Weights of a small GPT-style language model, trained from scratch on English Wikipedia.
Architecture: LayerNorm before each block, no biases in attention or MLP, untied embeddings, normalized queries and keys.
Each number is 128 + 32 x the weight over its row's rms, rounded and kept within 0 to 255. Layers, rows and columns count from 0. Numbers have three digits each. The size before them is the row's rms in percent of the matrix's.

# layer 2 MLP down (transposed), 2048x512, rms 0.296, rows 1811-1836, columns 0-127
108:128079133142112139058040115171094149166138115135094117105119135129066134120113147081071105166040147077123139147146142168090093109149142064159149135099145100141103098111161080101094173130169187129132177078137088141071142135117145163130086171121148119165120086149158119088175140143126125105143151125161097123066153112116170146113142111088142046119117094064161118157173149096066111149075
097:144147184082145126117143124062138106058149136182136126055045143104118183171145089105065185160113052135134107122123149126078144150136131112091142128119166181112156161117099128117124111110104119142166104170164149143077147110124097126116092115084105120117129102183155189083199104144161187105159176143132115153130078072123111157153070139169144094166098200186161098058126043138080126111179
096:167192147149047115116128157116103135147142104170129105129135158105111150102150123152200101100135139123163126159114177091132136159105147100070171121152137110090122094164136125072096090144147121095137068196160161107135187116169092156093118126113119090075117118160135070129056148174087098172054133107160060139129160135080165202164128144119118145164093149118075169115117160093148172205131
111:109084071130135119157147143113142076093180140115155183074082134184107134171116118077069155120127103159101070180138111128152089129143086119196176175107111124086159181162140049134136145165153156165165136134120152101142143079139078107153155100157147122094084090115121148119176145177106152121118169122113136095126132127150143173154113141190117111150110150194095104043153150223069123198092
103:129112088125126066141066110167131129074106171108145188153111143096147175090146167105108074104105148155133120171092163151063117094131125125128106130097134160145090156111149104090161037185145131130143102088083103156137040129096136128189126084171112156139167149173184100149131142058170179093116139147148212153091138149088094112108095150183174135165146092182058138116144158129170144068208
098:150102157136107115073133204144124136203132084093151181107148093160155132099112166181141100194105091141125119104113089139094148116130099150130109175150095140095110126095121088166191161080158101095125049105159135144047110107057090143157123134153126080167073130156109106098122126172124183095083127070130110107162144088076134101148124134135133133148144143113133121139109141100096112091158
100:121120130077141105083161139100073132150145102078121128079098128082106117134104158146148192121125098107163112117117095069105140080147133126142059113185096150109172163151129045162120155141107133126128155168160167121104092104178136120160095145109101096161063094054161135171138133137187199123140139096125135145113178150153090136077105109150070083122093162151146137130129060115137122154112
093:152155160109167168088169147121078140125096065124121140112119136153043130134130139118121129082133185113089172158140122082168136160049181109130149105092183081154085116099132159123158144159098144079118079194176166094144150071149121183153132086176145101136095141116140089095108121136192166113070100133150130119142112105100094124038096141042125152152117124150158105141110114095122144117125
103:115149109120092101082114102138143177095168122101118119148142200078104163104163145129183139202127124120163180168116108095112126177096124110115068167174110145126110172112118133128122128106153117132101088094134138086088105228151066176028174078102148086176102159149099167162155120151181156169132124156185084114075120222085129151151119098078206071206085157145133096106137091152120132062102
102:114107133159110146146140155076118168167103138155198117102131157129152140179160091079131076162114157096137111068112150069168135113118163154097128168122050104151180151155139141107111189120112109134058124130182124172069127131097123112106169191100117064097124124164158127124176123144124081089179081160064138138155113078097161147127183114096134143093106149102107167118134018104125109128148
089:176119121104091129141107119113128176141129180106103172179038113201063084117155180023158162162111139084100155123099127110101107155146112159094131086134161151108099074145109136110153232143146137147105095155115173126150107096117120105154178078126117136189116162114105127123128134168085160144155103091090117120142175113175134120132117118120102129113121127101135120116153068156152134120050
110:138167124150112107136051116115187142131081092080121131111148051142123115088112145092049132148181134136156113156105120148102132101075091180080120115109100078148122159164180158130095109139162063144157175149098114080056161075184099175118096120132064157132169195033119100116096172150113161053178138099135107127105101142084093172146158075168135091142113098137171136134043069121102143153088
095:152088132138080104092112097121135178163131170130139147131121104173108173147120180136190076097078134167079103135109155110081141078124135119151101089151153151169039115184140083129168116142162146105102141126122097083119136089131039134106130171152129181148126127135143135142193176108158168180194094171141136112107125083136105103222092186146111183192151124152088084109125130143066165170106
101:125113089139126151093124139138158152141192181106166099127160178145145149153144155109065111148136112136127140076165147098126150105033142197129127109045142149166135199110169129177075158096160169110093136125141103120085144103110100126102104079056123139138166134154136141189155179200108188148170100117093132112114120108094103205101078120117086151098097218186093166149104134108147111152105
092:135162156153098100177121143132081132155083103109121103132057120087109099146116099103060160070087077132122119077153092098133161149137134139160120175107026113118125071109220112053118063121107140116152164182125157141128132128087103154067180184077138210137129114164132145147133145196167120133038155091074134103133145171119150111143119135088131091135129156182181175109133155168143126111154
117:136131185102168089060109140127154130094160119121173087117115154139072151149099167126115124129158150071120104137106160177172087157149179164103131141167106116180148129056047158135118122163177148161035142108117101152097128150081097095103064120139122125075083167136119146111174164089107145131111165159107125059121112138188095132087139150139146105146128126117137082113128135147094131167088
097:111112118109159142060153099091123084176127162086109115111183191164139148133137148101114173096146170164088115133142102132122145125124192154127121125179137128081116117123130135107184098135134174110169165155166115167097080114102134091153114154097118079144137130139186085142123158091082139127108172172114105168134130129188142134170074124138181118094166102126159171122101139105125128131128
105:162121164128183091138106159139118117134088103120106125098123065152145162101203081111132178052140161106148149085148141154076140144143154175195116148130150137146107081171128104153168178108140093164128097115142191122062097082170169078092146179099148110103167137122076136131191149092181087182163107067143133148126112123156137136122130098123169164082076175085186161128104125162163151108102
097:096107122141108149098135095121121121086112100139118153154115164134137101110176187134136060110161140129130139153155108091108112146151129202104088155136152073116165113134156111133142138051091090147117119076084189163208192112127127166142108120115109137169124189166058096098131131125124121060084161202120106081104056117134114116105128065123097113156126111130188156127165145107062143149120
088:172103083120142121118125182164153126107152112136116158124089146152077144138167122084105129097119146148114156166180090079108105052175129095154091172135129116132076119110125137160135206138087111119181091101168163083079142161114171104202087089148147176113090120095154098112136137102186167166091109186108124164167124178080123196123121130077088125158183123179113182121107146128153087129159
105:053152135156179177144147135100037091123126084093119139111142115112148150081118125145106162080132136160110177138099118108105146132072193147089134103085105186141160157093162140080171131167137119128089086179179064093093126112169188064152097110119079076053160164131092042122126088099139115175130128148153123126190148134117138141114105111128088111164135084146188199121133126092144146079114
120:127140086115121133082202086083100196163037116091172154107125134120139176111092161131093157092195171123095113124116153124170193093114169163123129080101091150140095159144123172166154152163162127164135070153094158129171135070087166158156111150145122187156119181131151183175095071121162120096084157148145124184109115153128085149129102118159111154098110141186121171081093190146139132097151
086:134163106105093143095134164089149087140103114178108120083115170190133100076095123127160119109136200135141164167131118156136081116125174099073179105100097093129109147105135139151152126100085159123180073153122171119152176122127149142116139152091156156147089199151168120098139170088166144100102075097128126076164130180163120110131168050115101136164118214154185116093085145154104104200148
098:109132144149151091121049162140127113132160130101136133140095177112196147142138083152129132091170131107143109135069100161123051149158123127143191121096066109076158118118192111135136074080105117147087118155118139132087121179159135136142157158071146162167146170137176082119105143151070165131167133061151130140128148123186153144098128121137124138113152138147089093133090096070106111134132
091:079157118149122117099141088090103141080145115140140132165168156127111149140064114035147140111134114135080086168122113128122158128075139126126142167144161101140103090058140128089081173146172166122118118091109120164133102134130174087157062131146122136115129185100222086110104127169156137163140136066151102118129121120070110112097084109199112138130132124115109067145193131114118105167122
102:175083126151184056154087127121120125141105135061185144126079170101127134163078077090076129180127171129207119123144117087124179152097164123082142117130158093115138103124114142201080069125131105114107146089125145193115133100136136141143139135149139069201142058070176151156129118202140091099121111118161073113151152123132154138144095090157071100151141169088132150124093181161072119178124
# layer 2 MLP up, 2048x512, rms 0.317, rows 1812-1836, columns 0-127
100:145126142167132093109123080160115078144153128152177150150112086163075099129170076096128141150138136088104070153185144144116112131155099090150168143149162170103115180129128092085073098133111152127135157150153105157153140052139065151091128119174133092130136117159115146161141124145123169121137198158161149122086083133173110128087091155164104181120145098173082182126144154143097071086149
097:112149207124165145157104097089137163108074124155118073149088156079105099103124094158135077102096122104060112155079151073136154098144089121184197154133125145163118154153143114159140109091127107103108128178081137094087135081161151114126106163179148078097107111159133124189101171123165150118105100143127088090094131164143151147129184120101112135127151116089167095147161093110132141099180
109:118108116101103105147152168176179101153141193078111110176152092125137070123102090092084087217105142156096114134178124104150090107131121107128078139161115162131121109092121131094206149218111164152028131111178143156136200101195093098111177116126151143127133123139150154148144103146121075105122133101120085121130125101116174144138126163126111073152163109177101096112107121205098135159100
118:137114108095107081121087136145110171112098147044145180101152146168146120067140119128170104081063172187126093154077143156175145091154115125095136139095124117087111138129086136116062053153079120111115088124185126145124069135160162138168137163153127162102134140171134100121144163158139166078108153114145078131166168124134136120097170060123109127129155105166109167062098142179083173116152
098:099124111150163100093096155176135141151136158127084134164103124135155151100110122111127136170135151165068145127209115085127137124153108188144064135121116070123121106143135134127194148130198160141151136153129086139081122074154121060100073172108131137102117150112131118128157130162165134098123122118151096174137162139203128121106131095093159168176138140126146148110174126150108139163184
101:133104192148179100132100079116162124163149127064164134116148133156123160096116130160102153157105131096147105108138154165108154086223111151172123128172134154086153104143116071160096104157071168077098173148138118110112147113135155122139124168088122169171159112136149180104107166121130131083144156113134088168147157055178114154041137088116143057147159150041147142169146104122143134121084
086:136161071123127158164141178101097138119138132175077073162125190053070075113160147140117131079116135128140153136122130165131188168099122117141150119140128151117110112086102078152150115152069111023108100128101170101179132111172115075121164109157098180104139117103117124135133136103143154132171111132126140154128173180071139245119104099089106106102176162122160078114163133121118134109164
105:120121157166108100156112244078157126109108142101087102150119183139083182147135102092186110144046158127099139164124193103135069158131119103100123107164114122089112175184138153114094070154140115153077163174141143127115093179133113121079135139123142125100145111108108143089198120118142146136127109105169135140130153190122133118167125137099209133169108083131154117095191131161134130062095
098:130166133097143155126086173096104104130107150143083129109138135119148049129126132153151146097172123142110115076084168142141121133084143122124135114120210098135128175126109165102103136137142119125104136058065161152148175187114141059121155114189194147182086103094145111144146121095145062121130106120160118152205111108113077146150126113168094103196075182104132132116159142130188137106137
093:143105096073175155118116180166066188169106149139124155110095135151050167105140187112132137132132143121133076113118171118120096121085112121095157105179144160133142077147098154092153141080139111143037063165151166133209131126146174151147119132162107117089196129124088099215110168153077151106133179158149126107133133167159154128128201090115108117116101070062165095120109103081149137143134
110:087136185118073061118080183135115126161159094139127169097131150120117092128152101124068122063136114116135100167151128129107120122191132123128152112152136168097143177105149214112070073127135118142149148102152089159165168083182106070117095081128189117106182170204149131136093150110125147129075088111128108153124179159113142168170101091129206197074087168092161136082104128096106109112123
094:115123114123103075105105095148115172100090129120149165086099169122114132094122091169148128119115139126095117125084165075101104111172106129189090122144113194159145074135075117148139075102139117101096153113158148056133102126141131101073111115182121096177183131132147155168161161155116075109154132185186141155111192105131104146181168175188088145151119129161120101068159166147128076166132
098:118111099123139123167170144156174138136165133080201121165109174119168150174119175098122130094103120123131111105164156150152157132151144124105132092090163118140101079112182107154102126131112137098115110150172130125128095090139062109104095108072082193142194079155130080173188155171083138154136110110101126136136205119115161227095082143138077090128090098083141132104152116101148052115112
097:115128149118150140153097168185136139072148171109119068164109146152135105087090095153136140131200149181081180173141156124098110111107106144152099160134152139155100135045107153179147093124087059157160142099166121157080108165193073172154132139126076167129129096125082160152142097108160162106128125183127090149129092163100123170088143162172120163136062131082141134118164140120132133165133
110:156154131147096118104117125174063177121115112084141118096077150117100119147140140125157173132118080123172099110155107156141110108144129140140114123145156108152104172172058107131135132124144144150135120151100155103103056097170118192127095083129111171090127155116059177179105147175130157102138120075128081092112109166140176121122098144118110098156071167130091098158095110133092068171145
103:097082162124185082126105083125107129114100113149119153078124125144110118141156087136158111096142152170103120099151089109119147181173054184146139112099111133144132116139093135102116137127089090103131148168175103112053123209119066119190095110130124118113112104109189089094093121135110142167101056153152124137141126160144163128183170157169089089102133134131120166167169129155132124086102
101:064069083184132158161113154099047174123173119128123127078147142101072113109102087132121103091107160135139125137132176162105151110131141114135140110155145143157098144134161111166163122159099091082084162124108154123043065126155118142155118125146125115064201097112117104134138123112154063138129134102125148103123130115117152118125082091115136121091125101135142090131112150105115144139106
108:072147139083136140170107074133139125098117113109156140116114142113111127137147145130091113144170046142057167129127127074119101185111164103117101145091184131113154041148123153044159138132067169106097097144088167118155121121151087161146112103086104128098133121174121093159189119127110134099131079105104137123162174153133125143116148132125103145091163103128146092123125113118085154062095
093:089146137129105066143131177136163077137125138134140103141087072075089097105111103155123121135156111142090067199062099134135111104098179144180126163117091131106129085062110102128163071071125105130132128190121192109146076185176117093093102133087130152129124102095096122133113146133124133181062103187135111151179116121116160231115135127077099109163113161124108116100079133156140130094115
097:167126153163123120162189111147138165135073116116085124117089098107107152133176131158128090092142113137134070106088150169107081118141173160113128108086160143148116142094087124137090077141116062160116087140178130116165196119186204146167218099164159091100101084140100107084140153078124062206141100138126152096125107175119169102117122126154166102145126111122133164106183085135137132145113
111:043110147118085181113056094086119080148069106096079097162136145100077168100116161112124116149136165109146132132174077093202131131129133098102184054156057101106124142090133150105131108088090193108119115113140144116144157122081095132170104125175111161054096149147104142122118067151124172179088138142130106153102136122120123146118145127122171151120067099181166122134148098118138101164121
096:133140109204110104118150090156163181082130096156157126130149177095090173087123100162153130116147094181153081071065074178145215082121156082139106231175075160067139140128114103165124180160124158156124170052117095145230160122104138086155185133175108098118092118112121086072145113136114129112172150161172097188112099060106118130099152130132104071104075126181172146158093090110113187144103
101:077127092120123108128108147155093132150149181207138114143138165097113089085123065173155084103114080115090169079129171141116106186178066162138126102110078199109155133122229139086121116103086108093130108214152107164098160153174127107139158120104119174107119179139156106068120114126063110101187134089121148111121184089128131140145146152138078060079135160177086095161132124210095192073125
099:133169127128122098180172128121181123135142154139136125080075162138121107096096181107153137113106179065121064123135102112132131157098151077159133160166140101173092105111116131110082149117153122137166173151115083093090159112163206134125084118127075126120096086151130132130156095094141093162126154092081157191136152105152142134074091095105140082151125178128199099109123176092110075116194
099:112117153179135068083155118137121181110141144109151121128084127083111167115104108146122140136081188146055159156163156146156079129133086166092118149176121171158124108105138148157108092085091108133153120134170110145138132119159142118109050140127114103170103071067158120119120166151140121134092083110163125079170141157074091043119121158137072158129137162071119165144144129163163099071120